config.yaml
vocab_size: 8192
final_lr_fraction: 0.0
train_tokens: 1312000000
dataset: "wikipedia_en"
Each number is 50 + 12 x the weight over the matrix's rms, rounded and kept within 0 to 99. Layers, rows and columns count from 0.

# layer 4 MLP down (transposed), 1728x640, rms 0.0818, rows 486-493, columns 64-127
50 65 76 39 42 66 33 60 52 46 66 38 40 46 43 49 57 50 68 74 49 58 62 58 61 60 36 49 46 29 73 19 59 68 42 39 48 54 64 71 48 58 27 45 45 31 34 50 34 42 53 39 54 57 47 63 28 23 63 57 58 42 50 51
52 55 57 75 43 71 54 39 58 56 27 40 38 49 29 50 49 53 75 46 37 56 49 40 52 49 42 47 50 50 62 55 51 53 69 41 44 61 54 50 62 51 71 51 48 51 42 38 52 67 59 42 43 29 48 56 56 50 36 53 64 39 49 58
42 57 49 64 66 43 51 48 48 50 56 62 43 52 53 31 53 39 42 75 41 45 83 49 51 36 77 58 43 40 56 51 41 48 69 67 65 38 55 56 54 35 69 54 32 50 59 36 39 59 68 58 49 37 45 45 48 54 56 61 66 51 51 47
47 46 57 53 49 50 47 46 56 39 50 52 37 47 65 43 57 59 31 55 63 37 39 51 43 68 31 47 32 76 44 53 37 34 53 42 70 70 57 66 73 23 44 51 43 57 50 53 36 39 54 37 67 47 52 33 35 28 40 75 58 50 48 35
45 58 58 63 44 50 25 50 45 52 47 38 49 43 30 54 49 40 61 54 57 71 62 40 37 26 53 63 47 32 49 44 55 61 46 47 46 33 56 44 58 51 50 32 65 54 56 52 40 56 48 52 56 65 34 62 48 63 53 34 60 46 61 57
53 51 52 59 56 58 68 51 53 63 45 44 17 39 43 53 83 47 56 37 45 70 50 41 43 69 52 58 54 64 60 40 48 38 33 33 27 65 11 42 61 39 34 22 39 56 43 24 66 52 49 39 68 50 50 58 49 66 53 52 48 35 44 21
63 52 41 61 53 66 43 53 39 47 72 54 47 49 52 53 60 43 48 69 59 43 85 58 49 48 57 53 51 51 42 55 81 61 52 66 69 67 39 58 57 59 59 52 46 54 48 42 52 49 52 27 33 59 57 40 46 26 46 50 60 54 69 52
40 41 46 58 56 61 46 61 53 43 40 37 36 52 54 50 45 41 55 50 55 51 31 33 42 43 31 57 70 25 69 47 36 34 49 54 62 76 54 55 67 40 51 42 56 52 50 35 47 22 47 47 68 61 64 48 42 56 28 63 50 47 50 45
# layer 4 MLP gate, 1728x640, rms 0.0581, rows 487-493, columns 64-127
50 39 53 36 52 68 59 62 45 54 36 45 31 52 53 48 67 58 47 43 66 49 64 58 65 40 61 76 49 44 63 67 41 59 39 51 54 45 36 61 58 57 30 40 44 30 47 55 41 31 49 55 47 60 65 49 60 37 50 48 40 47 34 13
66 43 56 55 59 57 79 50 41 33 63 58 54 65 54 64 53 59 56 59 35 37 51 51 56 33 55 42 55 68 48 75 53 46 59 43 69 74 67 53 52 39 55 48 66 42 72 35 29 49 51 63 52 56 47 69 69 45 69 60 38 45 44 53
63 60 63 54 45 69 54 52 40 52 66 44 57 81 50 41 68 59 51 21 63 53 51 56 53 58 62 52 51 32 57 46 23 63 25 53 34 43 45 58 63 40 43 52 57 44 51 61 41 59 54 61 55 41 32 52 46 48 55 42 39 77 62 50
43 65 55 41 55 63 36 51 50 69 61 43 43 53 48 42 67 45 48 74 58 38 44 82 70 60 56 44 49 42 62 46 12 53 55 37 54 45 34 48 67 51 43 49 60 33 50 42 57 62 65 34 52 51 79 38 46 34 83 57 42 59 61 36
70 50 40 45 70 43 55 43 54 51 47 73 59 61 38 63 42 45 32 54 41 44 53 27 50 74 76 43 54 53 44 59 46 35 46 80 62 48 52 48 58 77 59 31 77 43 60 53 59 68 32 38 56 43 28 43 52 66 47 36 47 32 46 40
61 44 56 57 53 57 39 27 39 61 38 41 32 46 58 32 46 67 55 58 67 64 57 45 73 52 56 53 35 27 63 38 53 49 52 41 53 46 40 50 54 38 43 71 37 39 42 42 70 56 63 55 37 46 55 29 41 76 63 66 47 41 56 62
46 63 41 54 51 45 31 48 58 64 55 63 35 48 31 44 66 69 59 46 53 30 63 36 27 43 54 53 54 49 17 41 57 24 64 52 45 51 56 30 56 62 49 31 46 36 36 50 43 38 41 44 50 51 48 51 56 34 60 43 32 65 59 52
# layer 4 MLP up, 1728x640, rms 0.0597, rows 487-493, columns 64-127
47 55 52 47 50 51 25 38 45 49 42 37 50 41 51 45 35 53 25 57 55 42 59 39 74 44 64 31 50 49 57 58 61 56 33 59 61 49 54 18 52 51 37 41 48 54 38 48 45 55 51 62 54 53 35 52 36 42 41 46 45 48 57 64
69 41 51 57 41 27 68 53 61 39 45 64 55 51 46 51 65 45 45 46 59 44 51 50 35 38 53 52 48 50 40 55 58 44 50 45 67 58 37 37 47 53 40 55 55 51 60 42 47 50 52 48 62 44 52 58 67 52 47 52 64 51 68 39
48 43 36 57 42 55 67 59 42 59 39 63 46 42 32 43 41 61 42 48 41 48 66 52 48 34 67 50 62 48 18 67 60 61 63 54 52 41 40 47 73 63 51 49 42 61 44 61 44 47 65 78 34 61 63 49 65 35 54 41 60 88 58 33
38 45 56 47 37 51 73 36 41 45 53 56 20 60 46 67 50 62 37 57 45 41 44 48 43 36 52 27 44 53 64 46 56 50 40 50 58 50 58 61 53 50 60 39 50 52 43 48 47 51 52 43 50 48 53 41 66 43 56 45 46 41 64 23
47 37 49 52 33 51 34 56 48 63 36 52 29 40 69 54 46 42 62 52 46 51 47 54 50 34 43 57 53 42 55 34 56 61 64 72 54 42 43 62 59 50 31 46 51 33 58 64 45 28 61 59 27 65 75 51 49 38 44 45 50 46 33 64
45 55 44 44 55 19 40 55 53 40 68 40 53 53 65 37 36 45 50 49 39 32 55 32 34 32 50 34 67 36 63 46 36 45 49 51 50 60 35 46 53 55 64 45 61 72 73 55 63 51 37 63 60 49 47 44 55 59 39 47 44 60 56 46
72 48 32 51 40 53 38 58 54 41 72 46 82 29 48 63 48 55 47 39 51 37 73 45 61 33 57 55 23 63 25 52 57 63 52 38 55 50 52 45 44 42 45 55 69 54 60 78 54 63 66 56 46 55 40 47 53 54 49 62 52 24 54 61